From a checkpoint of a small transformer trained on Wikipedia.
Training: a variant of Muon for these matrices, 142M tokens, 8661 steps.
Each number is 200 + 20 x the weight over its row's rms, rounded and kept within 0 to 999. Layers, rows and columns count from 0. The size before them is the row's rms in percent of the matrix's.

# down: layer 4 MLP down (transposed), 256x64, rms 0.0831, rows 31-55, columns 0-63
# up: layer 4 MLP up, 256x64, rms 0.34, rows 32-55, columns 0-63
down31,106,212,201,211,185,199,186,235,185,187,187,216,172,188,172,195,221,161,202,211,212,174,191,225,194,188,203,173,164,168,210,210,214,208,197,187,181,219,174,219,203,226,200,183,181,234,251,204,209,185,187,211,149,191,177,195,186,219,199,188,183,229,218,221,217
up32,115,183,180,200,237,213,224,226,234,139,154,210,210,200,191,214,178,205,208,218,199,223,217,210,184,201,223,223,239,235,212,200,193,176,203,183,221,181,180,226,187,171,192,172,187,208,176,239,211,199,198,198,198,186,204,196,208,217,173,195,191,199,209,213,199
down32,118,207,192,192,182,213,202,152,223,214,200,184,252,167,169,210,218,226,187,206,209,190,188,243,195,216,193,221,184,209,226,201,193,187,199,196,195,172,192,222,221,235,171,232,212,188,171,206,205,199,188,182,178,216,186,198,198,217,196,196,171,226,173,236,212
up33,108,187,202,200,200,215,239,168,190,227,219,200,195,207,195,218,174,212,189,204,225,177,163,192,196,226,213,200,179,195,209,250,194,221,192,189,185,165,162,203,193,193,263,218,199,214,181,174,188,215,193,195,192,177,158,209,197,181,218,186,194,218,210,192,187
down33,112,199,201,199,189,215,193,197,201,170,202,213,170,193,197,193,167,191,190,205,212,214,173,177,251,202,208,210,212,217,189,224,205,186,228,214,199,195,158,192,215,243,235,161,213,247,170,185,191,195,224,220,214,184,208,188,230,241,219,195,202,205,181,194,199
up34,093,171,195,198,214,177,223,235,171,216,213,245,178,161,180,219,228,203,210,198,239,190,218,210,175,190,192,171,219,214,198,210,199,195,223,218,199,219,174,190,217,151,203,200,179,173,229,201,178,169,212,189,222,185,222,228,206,200,193,187,187,212,192,196,195
down34,094,238,181,209,195,220,177,206,193,229,192,189,198,198,211,231,188,203,163,206,213,215,254,145,152,213,190,213,204,224,222,195,204,168,177,192,224,175,213,174,210,206,186,219,197,201,177,188,210,179,214,205,208,204,201,206,185,204,206,217,231,178,226,205,215
up35,108,192,154,163,199,187,235,180,154,213,200,217,200,199,224,210,201,214,187,184,180,203,147,179,205,229,236,228,213,211,211,225,212,171,193,218,204,224,202,188,202,185,207,218,208,210,216,222,171,193,196,177,202,179,208,192,191,246,190,187,219,207,194,191,209
down35,107,186,197,228,192,222,180,258,225,200,173,239,208,179,190,173,196,190,216,179,201,191,188,164,187,211,215,176,201,233,211,234,184,208,215,226,219,193,179,206,208,193,198,210,217,209,168,170,186,230,199,191,202,172,200,203,166,207,186,184,225,232,208,215,191
up36,114,196,154,175,211,181,214,217,207,165,191,175,180,213,183,200,201,224,194,222,213,208,182,237,191,191,214,183,180,224,182,229,197,196,204,168,188,182,223,196,234,157,207,220,191,171,186,192,184,209,226,166,194,167,195,207,190,192,222,164,181,224,209,212,210
down36,109,202,179,171,216,233,192,184,209,217,175,211,192,218,158,182,212,166,216,179,188,193,223,178,219,172,195,215,205,228,198,147,200,206,210,215,174,199,207,211,162,194,218,220,204,225,213,208,197,225,209,181,211,207,180,173,172,192,206,229,236,184,184,192,223
up37,110,220,233,175,178,188,225,194,240,187,152,183,230,194,184,206,178,189,216,184,164,189,175,210,174,191,221,175,189,202,225,211,226,177,172,207,183,200,207,220,163,195,188,180,202,173,211,221,193,210,188,161,210,210,208,210,206,197,179,187,192,175,192,225,217
down37,091,194,215,177,155,205,185,202,189,203,179,217,212,230,213,201,190,199,165,199,191,198,200,223,197,228,189,160,220,182,231,199,168,199,188,194,177,223,203,185,232,199,168,207,205,243,208,231,162,189,185,191,200,204,190,209,169,230,160,212,219,212,199,196,224
up38,076,207,220,194,206,187,147,220,202,228,210,191,232,197,214,205,202,211,174,203,188,239,207,201,188,211,203,194,236,174,205,189,186,203,176,186,177,214,194,215,167,153,207,186,205,212,198,178,223,172,184,209,215,240,193,187,176,225,209,168,236,194,222,182,185
down38,071,225,183,220,165,200,178,181,221,198,197,210,204,192,234,192,196,185,199,176,225,215,214,192,196,194,205,172,207,215,197,175,187,189,199,183,160,203,219,230,153,226,177,199,208,223,201,220,259,197,169,203,202,189,195,171,173,185,227,200,193,197,221,175,175
up39,086,167,201,196,219,224,189,165,204,185,192,188,178,230,206,206,198,209,201,198,235,209,211,165,237,186,230,235,191,191,198,173,173,183,206,186,222,219,198,221,188,217,193,150,220,187,208,204,205,192,191,215,204,207,229,205,202,176,157,209,180,202,193,149,207
down39,082,196,206,212,183,227,176,167,191,217,215,257,183,214,218,156,170,203,195,223,188,199,223,198,195,200,220,219,212,204,213,183,187,165,195,224,213,216,188,191,180,187,192,222,241,176,234,200,191,169,199,233,186,180,185,176,204,192,202,218,204,207,170,181,204
up40,091,243,208,204,234,231,208,195,216,191,178,195,170,192,169,196,187,228,252,176,200,191,162,212,161,184,202,182,223,205,207,203,214,192,182,177,205,218,196,226,203,178,200,220,202,211,196,190,210,194,189,222,238,177,176,196,180,179,192,194,226,202,217,223,171
down40,108,181,221,215,158,194,210,212,197,208,145,190,197,200,179,229,201,189,160,186,208,232,218,217,191,193,202,230,189,214,215,188,183,219,224,211,182,212,219,206,181,228,162,193,193,224,185,187,187,214,212,191,196,213,189,186,201,185,213,241,203,213,143,201,187
up41,098,212,205,232,244,230,188,186,190,183,208,205,213,194,187,182,203,217,206,202,210,214,215,221,187,224,190,208,200,205,185,179,228,156,186,201,203,195,233,249,207,188,225,200,213,196,193,215,220,204,187,190,213,207,183,216,211,183,175,161,193,167,173,168,150
down41,099,202,218,224,221,202,173,200,226,184,201,211,186,201,192,188,215,182,163,207,240,218,212,178,203,236,194,209,235,205,188,241,188,185,169,187,174,215,216,210,237,205,203,182,198,194,203,200,179,189,223,165,208,222,248,221,198,232,206,167,176,190,195,203,207
up42,084,204,191,218,232,208,195,193,187,212,171,239,206,225,211,188,225,197,180,216,197,192,212,219,178,194,182,171,194,205,196,202,212,207,205,232,190,233,229,215,182,163,205,200,236,190,178,183,197,217,192,190,210,216,158,194,194,181,186,240,228,180,211,184,145
down42,084,155,231,210,230,196,215,170,204,188,220,181,197,213,186,192,228,205,236,212,200,214,172,200,220,173,163,180,220,219,203,202,184,181,212,177,188,205,185,187,203,190,218,200,217,234,194,219,212,188,159,232,219,167,185,217,165,203,193,216,174,177,189,184,201
up43,107,176,256,208,192,169,194,203,216,222,230,227,219,188,191,212,172,195,220,192,193,214,204,190,212,224,212,201,182,207,168,220,213,252,197,210,183,188,196,209,172,213,192,196,207,180,201,199,199,190,200,212,216,177,215,173,227,200,169,226,215,179,163,186,156
down43,099,169,171,204,205,194,227,226,215,199,176,176,192,210,192,220,207,242,204,195,197,210,197,234,177,257,207,185,208,194,189,140,168,211,172,187,208,193,227,193,219,183,212,191,196,215,199,196,190,203,221,156,182,207,208,212,198,208,224,185,192,230,206,198,213
up44,104,218,236,188,183,186,216,176,199,160,184,217,173,222,195,212,202,196,188,186,185,249,177,211,227,244,179,201,187,235,182,187,168,206,218,184,182,238,212,219,232,196,172,177,216,233,196,195,209,216,181,206,215,203,218,192,212,203,218,204,205,184,199,203,178
down44,117,209,203,153,226,191,208,256,214,190,203,197,185,169,216,168,193,157,227,208,207,188,198,183,188,215,195,171,214,164,187,227,216,203,199,180,178,187,211,212,203,203,185,183,211,197,213,189,247,198,207,196,234,236,212,225,193,223,188,217,190,216,184,199,189
up45,113,206,194,183,225,202,266,203,187,229,195,192,216,137,200,222,197,201,214,195,194,189,186,184,234,206,197,203,191,192,196,209,188,208,217,175,184,196,183,187,200,198,165,229,209,203,199,193,158,183,236,192,181,184,180,209,206,174,205,232,195,206,198,237,179
down45,103,194,208,206,183,217,201,229,215,190,207,169,235,240,192,228,176,211,216,225,177,218,207,203,199,140,191,170,179,224,185,187,201,188,188,186,208,181,204,212,190,187,194,187,145,204,223,200,222,176,177,220,183,181,186,208,220,189,196,213,217,206,160,204,201
up46,110,225,217,192,213,171,230,178,201,154,191,189,180,224,184,197,258,217,205,235,200,186,216,218,207,181,198,187,197,198,200,212,178,203,178,202,210,202,199,217,154,195,214,205,175,222,190,161,170,209,184,229,194,220,189,202,191,204,173,179,205,205,230,206,169
down46,106,196,180,187,196,192,165,218,211,215,220,158,215,221,182,202,213,198,198,217,221,230,189,206,202,216,200,217,200,189,204,220,243,207,216,224,169,186,180,189,211,142,189,195,201,210,181,165,207,186,218,205,155,211,197,185,198,224,192,177,217,215,225,210,158
up47,105,209,210,224,199,172,219,213,194,167,173,200,195,191,212,173,208,188,233,228,190,176,216,168,213,179,207,238,179,223,197,172,239,215,196,223,172,169,209,196,219,154,215,178,198,203,219,152,193,225,195,196,178,200,205,211,186,204,205,186,183,214,185,206,219
down47,103,184,201,203,175,203,173,238,182,197,209,199,248,193,168,193,216,235,191,229,180,167,233,208,199,181,199,205,176,202,224,195,217,219,164,210,218,211,213,199,172,168,204,213,213,229,181,224,172,212,198,212,205,212,189,227,182,228,190,171,214,226,186,196,181
up48,113,201,181,185,210,203,199,172,212,174,188,209,212,220,187,170,195,161,174,191,201,202,228,155,221,194,217,208,167,193,229,195,195,219,212,176,215,202,173,236,212,185,226,179,217,166,196,201,226,169,189,176,203,166,185,207,214,176,206,212,241,193,177,182,199
down48,118,216,195,193,219,217,247,183,160,199,176,171,174,184,204,192,195,193,164,183,232,239,171,193,193,202,173,208,211,173,214,181,204,233,165,212,159,207,202,220,170,205,212,221,201,195,234,184,178,194,190,192,212,182,218,193,189,191,197,228,218,194,191,218,199
up49,098,210,185,189,173,204,223,177,258,187,203,174,218,199,171,186,181,180,243,179,195,232,201,149,214,185,196,199,183,213,191,212,192,235,183,224,242,197,207,203,193,186,207,201,221,197,184,216,208,208,209,198,195,221,226,230,189,216,201,202,167,182,226,198,209
down49,096,179,188,226,219,191,169,182,187,217,177,219,226,185,198,219,202,202,199,216,235,215,213,204,204,230,214,182,214,207,187,186,179,194,185,200,198,198,182,180,219,179,252,230,209,199,209,215,173,210,194,172,255,220,165,183,181,170,184,177,215,215,218,191,185
up50,103,167,203,242,206,210,226,176,215,228,194,222,204,196,170,186,201,174,216,221,233,233,215,180,212,194,182,196,197,163,179,177,212,237,198,190,202,176,171,192,212,166,208,179,210,198,229,210,199,211,195,220,214,203,208,235,192,189,203,184,224,204,212,225,244
down50,099,191,197,200,183,180,204,217,158,207,244,246,208,218,215,237,170,190,209,252,179,177,205,207,195,218,175,190,205,195,212,214,184,199,222,176,217,213,223,166,202,206,171,177,192,180,176,226,192,211,188,187,239,207,220,219,176,189,193,200,186,200,193,196,204
up51,095,180,209,172,199,202,221,208,185,211,205,188,179,200,172,203,196,236,228,210,192,205,236,195,197,187,140,194,150,214,195,210,202,182,188,184,201,237,171,201,224,189,181,211,197,212,183,220,202,175,175,194,202,165,197,196,191,210,217,215,153,192,220,170,189
down51,088,202,228,193,213,159,194,250,204,183,201,232,186,195,184,209,183,215,202,211,203,183,220,209,220,166,187,174,206,186,174,163,210,192,177,186,192,210,181,191,199,156,201,178,200,167,197,202,207,205,200,156,206,205,223,212,196,235,219,208,229,161,183,188,183
up52,096,175,193,188,208,217,209,184,228,197,174,232,173,197,218,216,193,212,208,190,177,193,206,220,175,200,210,232,216,192,155,215,195,190,211,168,205,225,237,207,232,206,179,195,216,203,190,193,183,218,159,179,220,171,171,188,201,188,165,217,165,173,206,197,227
down52,102,215,204,197,219,160,184,156,206,196,182,189,191,224,189,220,194,218,184,230,213,166,172,196,185,237,219,220,197,182,173,166,224,189,219,225,205,223,191,201,203,198,207,227,202,189,170,208,199,233,220,166,215,185,182,178,184,172,171,210,218,216,185,185,214
up53,060,219,198,204,189,204,228,213,223,237,207,192,185,153,220,189,185,203,176,176,197,192,195,210,195,210,244,208,168,187,182,202,200,220,195,178,213,165,189,214,238,191,211,194,179,150,176,235,184,213,225,183,178,225,207,227,198,212,185,196,186,213,185,175,191
down53,060,183,208,213,207,195,243,221,199,152,201,172,247,215,206,196,172,170,197,174,212,181,203,204,179,189,217,195,210,194,179,217,213,197,190,214,172,190,204,149,236,248,203,210,200,175,176,168,196,202,183,208,189,192,223,213,216,215,196,186,189,184,207,201,185
up54,093,190,214,221,245,198,204,194,192,212,202,198,179,215,207,193,198,194,175,211,245,259,223,184,219,197,203,205,211,197,177,192,183,227,170,208,208,186,175,201,165,222,191,194,184,188,235,163,209,226,169,211,191,234,180,213,206,189,178,212,167,189,210,199,192
down54,104,233,178,196,198,209,208,196,208,214,181,189,197,186,212,222,207,216,267,193,176,168,162,180,169,174,205,189,193,197,204,173,187,194,228,213,221,220,202,186,188,199,213,217,244,189,203,192,208,178,187,220,242,230,177,210,181,198,197,181,201,207,213,170,185
up55,100,199,222,209,209,186,179,201,205,185,195,189,245,188,183,185,228,236,207,179,166,219,228,220,216,211,213,201,171,199,176,201,216,196,192,182,198,183,206,218,219,224,208,204,226,220,168,241,185,201,174,152,183,188,181,225,191,194,168,193,194,205,177,228,225
down55,101,160,212,210,200,184,197,177,170,223,172,203,196,207,214,205,239,204,201,182,187,212,206,195,220,202,233,195,205,210,177,193,180,156,146,205,217,210,206,188,183,226,217,195,197,247,189,204,187,207,200,228,185,181,197,189,211,208,160,242,185,184,216,181,193